config = dict(
    head_dim=32,
    norm_eps=1e-05,
    positions='learned',
    parallel_block=False,
    init_std_up=0.0352,
    init_std_down=0.0,
    lr_mult_o=1.41,
    beta1=0.95,
    final_lr_fraction=0.03,
)
Each number is 500 + 40 x the weight over its row's rms, rounded and kept within 0 to 999. Layers, rows and columns count from 0. Numbers have three digits each. The size before them is the row's rms in percent of the matrix's.

# k: layer 10 attention key, 320x320, rms 0.127, rows 81-127, columns 128-191
# q: layer 10 attention query, 320x320, rms 0.127, rows 82-127, columns 128-191
# v: layer 10 attention value, 320x320, rms 0.131, rows 64-117, columns 128-191
# o: layer 10 attention output (transposed), 320x320, rms 0.141, rows 64-116, columns 128-191
k81 096:497427510406467466458474556444467489503463553522414496456527475479479484454568548512557468491525465512465556466525489527529537495540553471447479582424450441530489513515441491469482469510501534
q82 099:520456496494483452533542495479591587504482516548521510492581506499472510525488489567477532500520551505579527487576475479525518516488484507537570487440533488522514530453502536465470547457526434
k82 101:537441535479567559429463523460398543493489497573514532502467483456495480510498483501488532515520546496462492504506478588462457531541454479495546502525522477472559459443486564521527455476486469
q83 098:450554484516485497486464420515533570487515540572511516505540459550535513519513493540462513556540519542508541480497488495552452504436456493481564488547463574496589513442404537495517527502525495
k83 096:389450476521514478456492469492519488542475496495517504518477506467456445483568432477410546514501475553499498502519496520534542455574497483475417514437464475513566547480471533542460507609578500
q84 098:504533515465434438514540493486486453555468486470502504456494548484501485465466443460395421479520457471530550525504486504506558475484467500583410394477506520439530441503532470480541490592535592
k84 105:514499444505495516494481466550549573454542501459474569513484519448514573502496523496500516524487573481484627479563478545552500514422546512592462476600461508475507512437569493475478559488486502
q85 111:495530510490450465495480538517543529499538496521518435582496495467544509556485510487523493453478459490514538448465484533490438558550444483549427462575491504452509481445483472526488541451540431
k85 099:526500532516515499553562555536542466472486536483499472480523560451563444488450526489511531521472523499512485542512468434459480500486424399526433531514437518501477518513529424504567545591504429
q86 098:479508528447470524493426466529525552552444532522560426441461458500555472554526563477445504540444517498459535474556579519417465456423526526484492497526471582393529492483462562552508475483445532
k86 091:472481471479522554409469469427468561582493506489506595478562523540493575552490521517527582554490471472460536506533539501511480519504570523504419462417541405475508504482538566591532517473514453
q87 096:489508527526498446450614501511585566479497487543448543520505588450482504520521531477469476499484444536516511527526521543529442465468420475441488493508501466511550546482450491571529454467511539
k87 092:521481509475572553547487479550518521498543510525474512489485484488425507439469446514471444496461483498519483487537547469500388521535468552539511554507568504491482481503556492599497529520546476
q88 098:497463517506468464416489384469437534608534553530563522515475430479469438545542537503597454438505510550475518477519457487573506505475579513456452494541535517420505498504535532440520502514500557
k88 101:519563512509489467458517524518515443411513452502500524469502454551499492493502516485386486510461513536526545431474455570537513528488464461611480597509489417574488555461508478560475513518511568
q89 094:520532409492488474523529469423509497493577464485547516481443480526560560518492484459485572543545481479524432460383443541552487498446518507443506487436490481462519454551523482501561516460516491
k89 102:556488443472382501570460507519511501465550467459457447489524510474534511467543519441500537505576557459547478522472477549519535512441483497471457510542553499471453530525498499526429574505512539
q90 100:507527546478501425553503458505532532613517477462553510466501448470485542474521502499485463487539570458449520474533532542573554499443365516525559507520457538543490459473425515473529507526514588
k90 101:493571495573540490483471499399542471456468474565520530471522457478501540439495482444487501459488532456481514507479465482531453572441485464540474541515515487608486558520555493533467549492488507
q91 101:469566504430465573470451509559580483493530532520518516503508464444580547523519470540534582530503543495477478474403492579479527473526525499507446475466506581507515531472491497533491457492527405
k91 096:504565447514430509521567515480497534445477495522461474466465527561514513436549437447511546465454576527459513599503436533522576530548502532547458530521549494436492476528413502584508508600514492
q92 101:488496507450534541505472464457516520490542472495497559553530474476471481447490476428481519500440546431503401505520506487516430543466421527462561510484531461551462563541500585485468485491518556
k92 103:548560460505511463460482432459470528496521501517584545487529470576515468562534538473436444475538507441567524440430460524443487450490528517479470532490495532546511524451469516520416455527520513
q93 104:498475539491503479510525458548409503474481492456507509545504554463470587505515530573548467500538464556464464434481449444562514522472484489568487478554450554452573558483500369488501530510508478
k93 095:554552519468541430504570488498514570545545497460473536533510483434434477538506473487437541461436545443450527522511483427514447542584523475471491476574487451503501533544415456528505563536505494
q94 091:486508444457502490503463541506497462506501497476521525480570509486492486495458504517497509530465606426436514505598573474501508463446523531470545575439527507554564524491489447559528565409534482
k94 095:472505529528489584474532398582497519507557500521543495557504604503527526495504453480446466517475481523503459477492523470502526535449506521494561431474531470481519476442578445554468514465507468
q95 108:473454478488488485526572556495509520464525453523419481501545482531482520538520459477432472497523547474510487536529492556479519504500473533558495455507475465509490474529455517454453473488477520
k95 094:549510546427465473546531577545432513503469535530490441411518505522543514486530472558459513474535541445514526452527571512458538503504450454521413551456515460509543491564581549477499469520447407
v64 101:473536587439538472520502487498491544486469518529482497444615472509511505531507477510488497463519456495538509581528521528506487532482511444448479518456496559503495515442486472525546438489494518
o64 104:478504432511516472547543539487515478494489523481455511509529557508471535418530505556396552508514507491530500492421512548485504486443477533535572534470542467496487481477540482478496541531534512
v65 103:546447455447492505473544584521489493523504516424558445510551501546582446501507458551421470553502429520514516453539525595498517427465557494449475544473522536504532545488461492512485536508452535
o65 118:541494494466448472558474466434514447549420546509480585531485529503486490484608477453495498524508556499517496472527472492595558497491477527556461483467544510513472464553489500445491459520508502
v66 105:513460455478441497544408471520511495553467530487488444596512441563542470506520529524492477472504520525455472526562409479557486523470563484515438479501574519532499544505491502538451545496494462
o66 109:449581584442498427528482502493474482467507556473535492477499543565482492396563479523461530500494474425538520520410540521509461531623491457467532515535466431556460465528456543555493459485521547
v67 107:484478523485552514479496508561573601532474443493522536526497472492505539485497488523458477466548421486490516523534425449426544475483479557499548478516493505507473579494422553446495517523504507
o67 110:473534511530479502547555514479435396489432540491510548413572579480498435512480495631477515482570526539470494441527489553423425501515481490524420533510602557478495486520456537529492477473440471
v68 104:494543532427582498463470540489478512475472501490507445515516551549520431531510505575469503469374453477469465482485393497531469529496510471416486527580555544498480534508528544469518460600519524
o68 113:430494426492476515504506445519520515494540493554505499479505528528555480530500424480507520501568542492563529494534462526501531460534437476509527522517445532514443486596508527484474469548538454
v69 110:537512448546513446542503454509523448515519529474494543500528498478561511443541516548470496501527444543632486498467530460495493502540405470532508510493576430458488497482478493497432570485475464
o69 118:503505513422554493472497515447466547544542430521518530457489484452429527514475476437438508555526512543463519525457530503554473501458491476504542492486462520460574498464515502523544502477550521
v70 099:599430543520534523458479449436554421467498442459556568431426519544508457506528466524493529461518529483554468541486571459532494475457470566494482505544495512468462485478558543539486496542519465
o70 111:404501522544434512482475492471426449475467499475515512546539497476510510561590484537572384486471460502494508526442465518516462560489540420516431558556617478464497497453468475481521488442510476
v71 102:495508444538544457471497493465566498476445478546546464531412445565484436498471525532541458526432470492468498481462554471534501510514530560487502443498549496560517531532445515488482553474480466
o71 108:470476541515517560458506471420512502442523560528525459491526485511537518465562471445523435473498464446450548499412432544484526527488456522530530535527506482453499509479560522479506499436516508
v72 105:490416470564479493494419484549470534496461545513520457495522457511547559483461514571548532537506512611540507446546538503450517524525456463530484479363485554538509471487479475481520513475493525
o72 111:524506522539535513476571553557556489492478518538484470534518506498471482533469482454558526400506507452478553475492503483469524460513560494470511539519469500484488457431486473526506502514470462
v73 100:511508480493517483479477485517441423582462473571525399502494479461519482493506521487458515548527502424520569514526463484531562445443468467552478493521460405459496479484564463449485416486495496
o73 110:512501510458476452475550421541428540526519445473558510530501423516527538458542403475551553477455486477477460485440588461538511492509447587431511508506463587532506491486509579528498568505512542
v74 105:528433503481533433576483526541458469409487488499452495522488488544480533381423515429546474500491504476492541477555447522530500591532559464518543560513472515482537469404454503499495453469496407
o74 111:441529492441476441526490531498522448486481533487463476499551527421550499483489473527501565503496506519504533438593539563500577517567497467543498492526447546567505493451482527544500543583465542
v75 110:527532487514558501505485540518515432478532526543455536556483507434459519523459506471461479534508528488509538535487436551457515445477454477433532575512484519522475536508431560489563498495511569
o75 120:422502511510509514536447487480518527513445475423498485528507389530530429513485461548513518448516500506503435515455470473502467513425461485427547473511564485564472512484553619498564601449432544
v76 105:514428544571486500447526506471596537529486457495431500500450521528465507437473526511523494466491498409419500445507477491471418544482449478492484564585484507467457542588483529529482495551459571
o76 114:465512483503477509466519525471464501498531537534531460536541595482483528519484513515464544412559469510463549492494454478483464496556464436464455399484516552483517576517541485510547527492475469
v77 103:453534512555478506486507575491504430522461475497400485552436468562465544418466444486486417450438484465491514478526528454498464422490542481552564529532442549525543522483422520512506533539462515
o77 110:541490471476464512501482499519502484514517471484493496461513456558515417515450480442423633516517598587576502414377464504492521526533490552471505501508506465522536459473509554543424483503462518
v78 106:497504494487518509499537501520475479519438585490483458525508403545511520545506522531513503533460563480560477437509599477474477502543544515539489521501417519513441486449484457489479503568439452
o78 111:521514530501455479472505497491500531449516508511522483494537495503514475480530502537419483461581514503574557540502468477560531479528468517497434393593436520583539365486514524539497483537556579
v79 109:537559513464528510509448508456535488515431462540457531554571486442483487475525447507484443465471483461499494506450442466492472458483490548478460472552537480567516527515484619543477501447570492
o79 113:384467456467507502532461478498490458466482543509429535514477494424567532479551503574482533559503529507495540532431546481517444552522497537483511433580435472517459534550448595521465549502507549
v80 103:452448516565451463460514452538492524566501510548532461533490489514470446543545471538504492523581497481507481476408541473517478422426479613486518626439491509561518477503409517503592523494413528
o80 115:510492521509555466479505478474500481507468514496535549514501522479534429453522544479482609470448479460505475540477498506483514500493514498452492430482495500486565477516475507468505474468419520
v81 102:501471491494482507458545555497453568512554485512433535462479537549552546532534467476511487433488543527483459472552466434464567443468544444547427537529535516427443540438491560476529485451524534
o81 112:469480468484472502429503547488532467544513417481515460568501482499468538436466486451524636495502488478554498523540514515571499447498561453419464520443521570485432454568495549532503439581521548
v82 106:533539458491519540518526501501493501564409446529546535511532564563535484528522395384491456494476579505507597492569515469441498490502544506447483477506500479509450428472513513442457438438568503
o82 111:547451524498490455559497535534537444515538441485481484460460526512492492522516503468526497449514456563503407500558504506577516474539505480527530542480427567471500515562530412532474500544493470
v83 107:562444514503526548472492518513487513489474488544434520528447502564559502521497581456483503569530516457528485478516514487530500478551444474498539553545491512420471515427526520479596512464471502
o83 116:390461511547486474457591473412509478446552514457518513483463523488498475568455538462491462539515537543513522544477546501559470424548501506491534516553444516495562497472505441565494479467514515
v84 105:482513498487454447483487453517449463423521465468385446435473537476528535527495579493510500516519562504476414461516500551465538465531464465492378481501529479519429454590438578541536536520478581
o84 113:483486497559522576523481437573504536454526632533584527492470483498476463472502465538505480514426484457468556396459603509482431455509453561473522487559464506517479470490494483562556481521416501
v85 111:494479483583494494501517515482512452535451486507576530528475446500450569477436508501509424495574502393547415528492531487505494547553536560500542492445532528495473552482515439458450507499558517
o85 120:516471515502441477470483505527441524551569463506462487522489532519467440523503487436544489554495515568483464491446559523463511447495554475453523486443546503577512488532520444511531505523534504
v86 108:593477543535427502595495480536454486457451428509460579532528491530454444476475474577488495472477464503570526449462483432559517536525516418497497544455511532546438502432519528537515426528546511
o86 118:446542475557581388576516538560514518525434515443492471496550484537488448498557553545538463551548519481484544479571497511493460518395472534478471569511519488510563443501553507523445468478501537
v87 103:491507482446508523475516515459444559458491438582487486513455434532527500467458569481526415467527474462446491525505531474468435441367581496531519553519567500534558465563511507533566498496534501
o87 113:510522528477504499529458395499447584591515522479534513490472441540524493581456534496436542486417540419511521515498481521436475519546552505478476505526501495539488530483466560506459446509423529
v88 098:529558478520515504532505452509538510570502480543543496529487489508565521466652603517504516526522531412471531493498471490417499435475522480451543417507541515454493511561468579432546559536452507
o88 106:489492520505566452532476521519528441514474472508548529500399521445492481578457505493473514494446490483487468551463481512454373523498493565473551477563492519502502370556450433448505494475518513
v89 113:514492445491506541489462439440471466542490514580492423527468513435551536556536506495428476537527511583496440501472503487486527497535497565505545465388503613525489432421518422453473516534503491
o89 124:487539472483507586467509531513424540538516537497555511494472477535543443488500499490531529509498512517534534549575519484536550452524500489456565538557484495488475483513512514552484506483452493
v90 106:493523523510576457488486485464496522479485563517529487544503534529521474458455520592538510558515414499468481513479527466525545489437475505563468553443437473514485505553408467480456504525485524
o90 114:514492491501496475505521488498562449466513590476557475547523456464469558544483487420538528507488528405534544492467493539468504545529500474508501489427544516437535491457521508507530552541463500
v91 103:547488550481483543481467488524510523508491521479515486466545551496499548512516496441611467517555501519462494406486555535492477493503478459526470490558485404509409425478495469449545599509466436
o91 115:493454439457519538525441582530495458516479571425516440515437512530518523530509548503502455485507484478473492526651465496465483542521478558449464443503559508446504504473611539549513506411553500
v92 103:519499399419503459516459419582426557534447504459530405482416544469493441504533521518578497478424498520470521479581510557486485490571564457562528458504435489496483521430439502428555478453508496
o92 117:581408541488457525503508512502538491429483477517538540543528458539505480508523512528428467466602480449517487547522537426524499475575463459449502519517527530548445504535520466530505520527459531
v93 097:502491457462535482536484480438484508514492570487559510518510504535509496456464581517490522405533496471516528486489504471456509520531551552524487519432542499483407472521554485465420501513416434
o93 102:437522482561478495488449427496553508508452522518522509554496524472495540543468462562451482530510576503500486540607496576579413499444503491435557483435525506493476498467501490519557586520540468
v94 100:487515500534575511501556535450497503558449535428493521464489535467509497491498530508445526537462387533555485512476491545389540445501500504557492471458464540464539591476491509539496484587526603
o94 107:475519535515516469391522471488476481486420417536484477493480477441510444530505496498570616587519494525440528496547499609520482525498512493490444500504509461523430554422467495395485544491489518
v95 102:462548469532527495498465539512499519605581451485581511432490517503578468543542455543460550469508591451513470504419568476453510508532520532493532540506505547547478526495523499463448597484486466
o95 107:482483517473517487497570481472510435510535476507493572541478465449471516554428514459506435469506455575462452473405508522540474509432564498465462486439489534528534451525526524473367452484442530
q96 098:447472476522524442547482551501452501481467538488504519478497506495473507512521529452550563477487504473492533501501503552534460465438516497534532492440425556489508515533548536608495506575544513
k96 095:545500545487419487552574506456522529516490490468465514383550498624556538443513555507535524477487489489441485524479542500495530490506489482466473531525563437508627552441538536499551531455592559
q97 096:461442521553539514489510474451488576475515531461554499590505562500565516550496509498567449473514478447535460492575502534515486508444513449427444528557494496546490574470552561489513513513463526
k97 097:506472524517515512555539489454482538525441488497466465522527529459480518478413520564486503496458415494526509496474464529533521566533470468521469510516484511501462570422522573446456511516511472
q98 103:542434557507507540427506496437522572573563561493482551477498507501473511440465567541495456460543421475540551487493527462528507480482417456453483568510522428451546546530477391549543475355526509
k98 098:515507522434558479437489427444613512561537517529527529373492543436473573488522463532506548475483475587497510503550539553577504535489544511510408525479513450439544516450532452517490458473429550
q99 095:493503492556475437513487521578454447516530473421465488511513503586503516508533395436513453507534534503523445515471496492494529499449581519463500433488493473514461515458518471465487490544488447
k99 096:500430498485470512528493503430488515530442467553493453591562501489523443471520477457515548573508473531504432464481477475459497498562421517449529480512537505538413521517494524519530511518535509
q100 100:462514620543463495523529554494550494494479588564541606443490547489496493542446517549497535566482504466490535538499476476469455466486424459513510490503432524496556497516613593526482483532483555
k100 099:504500575479531466491566479518494449460517512510445469506474489492561510491454498506492507486400522525524525450516469474483426493487563461471509529541514465425474525475585538561417510502450523
q101 102:543547494524494478495506551501481560447490430459479525492498524499446514532516454528488453510480503589552453522470497548558480436484538466493483473416506553522482501491481439511503518506512463
k101 102:533559462509426515529498548510510529441531511477475446556519515499446537434480431517484536560566480527514484465474475492488438491518505509491495487439495526580469561551489515517477501564499449
q102 092:434550441490516526452452469522470520499495524527467549471511535463513495513518480522514547465536517437484507495579492494429478439525517499436535527465451471514460536488448489506444505592537581
k102 091:430479491451497499438524454461478538551477466519450521531488567508528468549534501438500477504511504472523513579509536485451501540532488475476478518451510439475539530487576448462476545541558499
q103 101:456560502471534506480461494542502530480516526461523502518530501450475567528439481527486557532526493480399525467494515490517524515519525555488514469527448455503471498426451508492563497558547579
k103 097:482518523512533588445521602462482555527446532471459378537484455506414537484477544493464418511544510516512487530487523446514487497502480457493528481493523532442519551434424567508508438548540480
q104 094:499513515557572543542467512461471530524496502455466456546424589569492477493479493443468462480511562525467486504436476496462445512486498499484484532558508499482516482465526504444522519419500439
k104 093:550606514509564497534541504439525476488479487478470500505544440488483483438520473485455396564489487531544475535484508500451495520469523556470548549553524514505539524497449469501502476495497436
q105 096:481450449455492496472491502502414538493467454507556566499401553475551513428480478481459443493485522508530539521480503455510500521463522519422531494529485484486560445577555468457535558455471542
k105 098:492505559450451522505475506503512506590526492510478500505398545444552483484506475426420471521459502491594508581542483523491480523485496466524489521484583506513475479549500508467503546462545492
q106 088:441516505461499467495536420452545483520539565454464532481498506461483542492553593524557578510525526513444526479444509485450449493451541412462455510523455478508505475504416469564483514464452500
k106 093:498502493470480532519438490499535509490467510568538510469493468585473556507493478501393538473438439551539508568489553475449511533557537500519455530444518427479507499464501467564473485595543545
q107 098:510467536456499493521504510407524545500477481534493493502532454512527568434423486413543485523515445556535468510539465498479522562479540476411575485469525501439510458551529485533445511469434552
k107 098:498468424502524569457474506494554526432556438548485484488517485515509473507491487439533555545476520515479482449470482497404490476456442471465501447469461489465445474509498445486528505541501477
q108 103:431546510482494490514517505477491511524465472463504497535468458493516493543502518538425469387504531542430504480443523497404517515510475500433533504432425491595537496501509497454491533486400517
k108 094:498468492516469549515486514554504515511502542554500539568509443550539569568491517494461501454449484526514560535482549488435582449491506373486534559454426459540490488514433537503514489508481507
q109 100:494456518514500532543513467472520534506584522465512491483532397516448513526470460581504509505561557548506500475500458488522512545471557524507491574521486463538495503489512515525445483470550489
k109 099:524462498498495534441482466455509541466479487502489462496490539563502498525507500565515471553481539473489521567486467502564554503549545591531506459449515476488516567431521530482512439447478446
q110 095:549507555519544506531550458423489396544440500479492534499599433436510472503489456415519508482503486539465514547486545484537467525456456471445496469505520540457495517515534595511473479503560478
k110 097:554480461514495471565446560482464439417482527526514518482539529489590546524519538526524463474524526484462433397463554455475531530439532448515484445516531459552541529496500516458499457530495525
q111 098:568482470480434484526529553412541523482496441574537424512438502515513464472443516554523528493473521498501506470520491492439525510472466593488518474467494532511437567534571529499456469503472516
k111 098:496524478464577480485535515457466448549539484476513405550478478485497478479560466557543538490561530431434502444476457526459560459519483521493510467454482469473479475412548433603528476458507459
q112 105:513485438504458571474504467431454509540485478472567546513554487525465478457496521470488508539537545514450488503433482490551544451475497541533543467468509485497478495489542513504496535505560560
k112 108:437510522475415462517515462549402551455534497485518521429535547552538530510543513473522563481496549473474478503523535512521490553506494468508460547476458530541451481456483593485481460445515507
q113 095:567474506469526495468405457512524546537484575516524438495451569532486536515536576492461500449435463515566467587401505497535569517492457485588464464482484556473528551474469526523536462534537565
k113 092:493469492515480469601519499489515481561461583508535595500522466410468527575531547438511520440482436506547537537448511494541431417491525491587528531554511558489538574483489490465518499516483555
q114 097:481550430464491536464427503502522561496496515463523535461496495548497503453520567488541426498495422558461564517544482502500514476529512514516456458491504439547458526531496508541540518443476552
k114 095:553577500450480568506541569446566482525485499455527479496496484507473520480483536452462527491478427521525456510510550506523454606466560471560473548432506478455443546472478447545513507430467440
q115 097:439547430431454474502447481528446438510439489476465466422394509520434443550489550579504512410515539474483489507447501448517536489498501542520435499454528549513480551462538425479485442481479514
k115 095:461537547496492515508511485532555457528469501542508470563527457445500473480548541491550483461485491439484418508477499523475430474569513454474459498504510499485480496458491551503564492607412534
q116 110:512476523493555505452514448515589528497505509534512509561504468534527519461571498514512423447491499495522477472494524400513525460520444464527411500552511562460508493474501449533580452468545556
k116 091:470532510505506433550496411471503493502521576575485501457513478458505513541539478540459507556521437549474486478536502433531484501484554541561422550516444519511493517495448556521511490508534540
q117 100:479460492516537459483481464520521551480567408474536537509503486443453510418508577467448418511491482517486522469531515445476458529441450472488471486524528485490509505488451541467512537558429530
k117 099:436517496451515506557520450550509443460568493533552490548494469525453478552513458539454500567478508506505474468644497492519500482550481546461483497520523434472478390493459517558541522511477485
q118 097:547536518549513436547465501571510579521457531489461507509589586421499484428483410530595499500561464560503507500490518447495469467491461510488568569462396484481489498455487454497462454501475525
k118 101:531524568481509522484484546518461449491512428491453475488510545481474434472508539418474507517413534505550493487565510506513615476564484458451531469543496465435520519440464491518479525523446512
q119 104:557523508476471541489552486496494514492500413513436471443502451497506540511500465491534474519532486574461500516541567516489510494505554545433481464536531459527519523507496478468507531534485475
k119 099:590478545429485544506520494490449520401513568431458481482479522566481486490526444495537535499559525456449486479550536533522500529474515535466554500523437560523538472563563475519508506526519467
q120 094:474553486498535423499493476549538545502578484500484528447525556546493486471552563512511490463491530509468521523515551479453452441416428537509441547589455521527454496487474600526519491511531492
k120 092:462509544501550431472509487485473401532529510532508528472515550488540432521463495489504600410439436518481521480610505501404492475495489525536508557501486499421464471493561487558489490502582480
q121 097:457509488525502478518550468534545493499445482540597513406435586430582427514531508460498544507528450454488455493510548515531465467487521541544478451519458526550506577523478482490516514472471442
k121 093:479512624567463430518496428486572463535463411512488507458466466436510511421535625499578461437414464542473547552477500523486506446517467488465501471517532463541469522519505573452478509490481445
q122 098:528550477540426551440501427473488530533539512549474514532547529460509518506515472501529481475426482558472497492416572496518562518528499499484513474549561455548489513533462482445528503459539622
k122 101:523524475496451506500501534503400463511518519474582490459501465509525415513450454462530524439490532559443559516469525533447498497490494522477459503522515559558480540526403473500442466513509526
q123 097:504571555515512526477436526473423564482458520469539505471539519489540475504514513464571537469555502542552501411604518439531447514506473475421527464488553460452525533433479442549525474426574525
k123 096:556538523547517519453473447438540555471504481552400475484457561485518508471474494541540433503503456490570358445503500476530483544471434509566574544502542506551533517475479430478527487540532542
q124 100:494567560528534491514463501438474519506491478501435541475396496535511496468431479487497443491522499475434508465477502503522461504541496530478520469548515503467508487513427519519500527509465508
k124 099:460513503520484393487481465506493530489485547495481557439498548506525560469508488392466493519581491474493473545462526434426476464480519538483463525532557567495518439482511521567487520626516486
q125 092:489448447525406506503587518526519453448514530500574472499524524483507473456522519487530492503503525558483450508424517425529505476475455482539436465494470490493514532486456536418351558500511486
k125 098:454490547419370558567511512538499500542455485454511505616506520487470513461480533466563518461509523511440492470545431507426468484510506553517542506467482500510491481537530470490478502538537507
q126 097:515462486585443517546470520475477488432497570481514525500545429480473508507505521554471473467562508429455518423515453510540470496489478596505564468554455484504451488578512515539460515414435528
k126 097:550532533555533491552517509448529483388512541435548458564500490520485461537517517479471458472542496482528493499528461559560512470468489511475552542462519484525442588499492532511473549451394455
q127 089:491507474542492492462514539488484475469515535552494533520458467536505523454514447527522529480521526441491505473453531493487468477454504464498436442518441520511550458582547477487517510519475437
k127 093:550527516492540543485530478545562470435433465495423469530483463567545511438516465539448564461495554447512482538503493452546490546543530496531483513453465496497528469512447534545506418529490491
v96 099:466546454590516496443519459489573494505501480460450583514421502483512531436485439566538474536412475477505458509473430445529507509553606495517470455465450502552571510576491492583514468555472499
o96 096:522535515518486459528524493538468486512497505511550452480527442480521452493554456386457537478520468448488546515455540530498543487481471519498558484457530484450405504476529465417543501503501480
v97 098:424464471448558515441523448481435456462429511530509510482516524527502481526488471503447579519546523521527546464540475536522468503477456541483521493469559523530443470512552483504510408511433559
o97 099:492527500469473461639541598504559516511493477525447451506504513479481489525486495482457462488464539461408492549522568503444481562482488451540443545508445503487525469437531535448458526536498499
v98 096:467428462496492535597508453477477443514525563541503495499501444522483490514489572484435516526512474519545525467487493515618502491492499517505587467476515492553502488520508519499608478506439520
o98 089:551445463546537494455487604486429565491516486518464491518496529535474490516519514546443484482486516502527422518495502459483515528441510435459447595509520519499468518448554469558408468503526513
v99 098:524412509499545498518497522529462530503460531523548502456532520455408473482511523538531556509497485502525499448573466472520496451438519517550493527464524504532482450538458554473393541477472553
o99 092:622552469504452516499487500475541511512558512500448482540394488505583518479434532506430464469436533588469523560377529498455471573465442493441488494528540537496496568485539461458547561474503480
v100 097:487522481529505511511476585517486472481432521462477480544531561493508480468493455418522508536510479494448491506524507488445565488397567509529621514510477505532527495472463458521550504506582493
o100 094:491458456553492560476430467506481555528570513504504489494444494451510570511452487532503493480560510463450500464607437477499517550562518475475478474567484522468461547598541585547492427479455523
v101 099:454560502537555499481547500536504547492444519515446475558441448516470514475521603502524470524533556506486480487517474523416524485542476447544564554492494556597484551458496486516455533509459515
o101 093:501506560555477475533554513444595496544527484481547539465523460503452550579450452535490525536521458443439545416426527597513479508457495479445475528452561485442496510601496510510473446350427480
v102 097:511490449492497483507537518500445522495465494464505492408480558480515532507509506508528518477493480504444570455459509512474434522538476484467475501485555549527477475525499510514548488449527522
o102 094:506510508504474539532533516499459471554458567459443500542553553492418482419468459488529491534559556524477459549516457549532516530516517525492550466545455446483479543516474439549441512553531558
v103 100:500531579506560535474507522479492465519491572499444418505475514553462460506482569528455608537470516464548450535506504512512527530528462478526364539484582476587453532529445510456544571527499400
o103 092:515455472604528509505471509500467563509602434492506567513464428558560569440460455495506461409424535504502462519384474508481522465509499539422589578481558435440548404483473478561508466484479459
v104 100:506505430436551488557524453532554562543453470539557408578418515556510497546540591535542574574508446576534469503463469495508507542481505545554478534509526511514451519399473481469494502465519414
o104 090:459540516587484501432439535497441518551469535420516536520577488401496525394481474412540537499464539485525534575480546523502476489504513542424538493477470454495530534554487476486536506430499530
v105 095:454515496506630448427541512505504490522461570473442503502469549507440433476446519477480496488451478459496507499436515542539542467431490505518458545555542552467556549440498530575486463482485564
o105 096:569444529528444578580506474420475555550548408484531500540485452470554511474543513513479473476502447499541427547603443485511493480501493545466562482506542470461495494558443510404484529493515390
v106 102:466459516466477551551584500502458478481500515529485532553589467470485562440513461452507461476476461441502515455454565515407444469506496481525474536523523534512537479536504483587544433485542568
o106 097:521488531443401480466416502518484558483469504452473494498427553498492498608463533498484451523489569487450565631676429537530542480501423507436569559528518531471494443454498483556498511512438509
v107 096:501515512523503538445496476493506401444457498520518504480489503488526449472513510543485544521513458472562428601503487444449479446452560519450517468447520489540513484488532519505435497497447497
o107 100:439470449488487439535538450438531503483500472519498538535475510509452505558533502512461483497449499543478537426421545619546579546551471474540583554515431479508547580563489485570548504505575402
v108 097:473475495517483509559484509509465498498519461504553518479570484505562523567574560465459420463484519487532505481486576389456533523466487496510477555463446492494523487549478499523511537506450499
o108 089:566476551484480488436547490504561512427541494507471477472429521507506454392454492537547505473468491512508486556396422499539455514520441552500511484511563475482499469431559456498505543466472492
v109 101:421521489567559466471495531514482556423522539477477562554463505508521504491497478502512530455519488549509566561513526545501558521537464458520471478442438480494437545539500460488497516500502550
o109 090:480437468433527514533412502476507497538472448488516485405479517452561510556485473463485489541464469478493475517543510491507455482505506511461507470478504459462554455545544592559556504464473497
v110 100:460430481515430520565477576487533517528428499541532517505511510549505418560521472537514533465462498477490604536491523465490592433539557498544487475528505500498599563549549481528459476487533520
o110 096:510556609515568468471536430454497536527588465502512538540442437423537565496506504475483513551494468493484456476487394490547501580425510475467495495470445524455427484438491482529508492463485465
v111 097:479476480499577415559452503532523514466563535410536533521519495466481481531508520491458486535502499511539541460428456469514467515427523468530501538486405490515483486539478547478508576486516562
o111 093:469549523552483494509482489431502519517488541492541496476465456455559537458479462505537519461505461490480492508664550512504508508514481514477409501552548505524495501492534467512485459541592452
v112 099:505468542509557579478523521500476588531383546544489506532561481488420522399455523497585547536500457567462497436432545433507511492524474477472439523523494443510537496486492451514524429446557541
o112 099:483536511507482465531473481516494424541527432505516479563467613470500418480533548433466450467456476453517452552515472548562470487465562490550504460449510521473491525568472465456529525505500525
v113 096:459480545462494484488490436481501465534486547563493563471540464580485524501476490573489532448487450505496508488526488531529546517505481546463508461448549522432499474537492491482459529458570510
o113 092:543483537519518495463507491524447549512442437469496501429517526488546449469509583518483453498454509529493499470449487452476497545485510491553558532548459517535460510472508564485500537491444506
v114 101:527524523457454472516394477506506512472475501498505501479530475533473570572433534502520505570527585487489460503591555465576480433483533491420532446519445481480496519508474530400565508404438526
o114 096:488555551490525517438624508494548501503486520499514568535456518450583442445496447437510501514511470482486542489446544572505519491539430540562450466496492520492492469497576477484459537492476489
v115 101:499582587488599527509521567501481464462524548497503537532517489495536503493465510479484536450481464485500532485483455545555499491572547492371442514506533462527482480544632489535478519535521575
o115 096:544471433422529537478473459475498549465499424553523501481473441502509509509509496478432484477481543518480415507687483453485530556536539514553579523452570514513523451524490486450511504517458519
v116 099:432483446534515503456489531457549523568543480455533468516488510541428484488460530498452567604470529542408516513447560538436462455465447488464511571592488551539447446574521518505463548458472458
o116 095:521493511430562537433496466514469434432491559461409580501483469473454487489498489513510517406555498550494483451566505472546491518418548519536530463473502482483499541526482456503476496495429534
v117 097:585470540469499504471497518472518455548517423433564472505481519525525414474438444523435465528465437446483510454515573511500482531577532465506517467496498518491509500470489470548506509509512492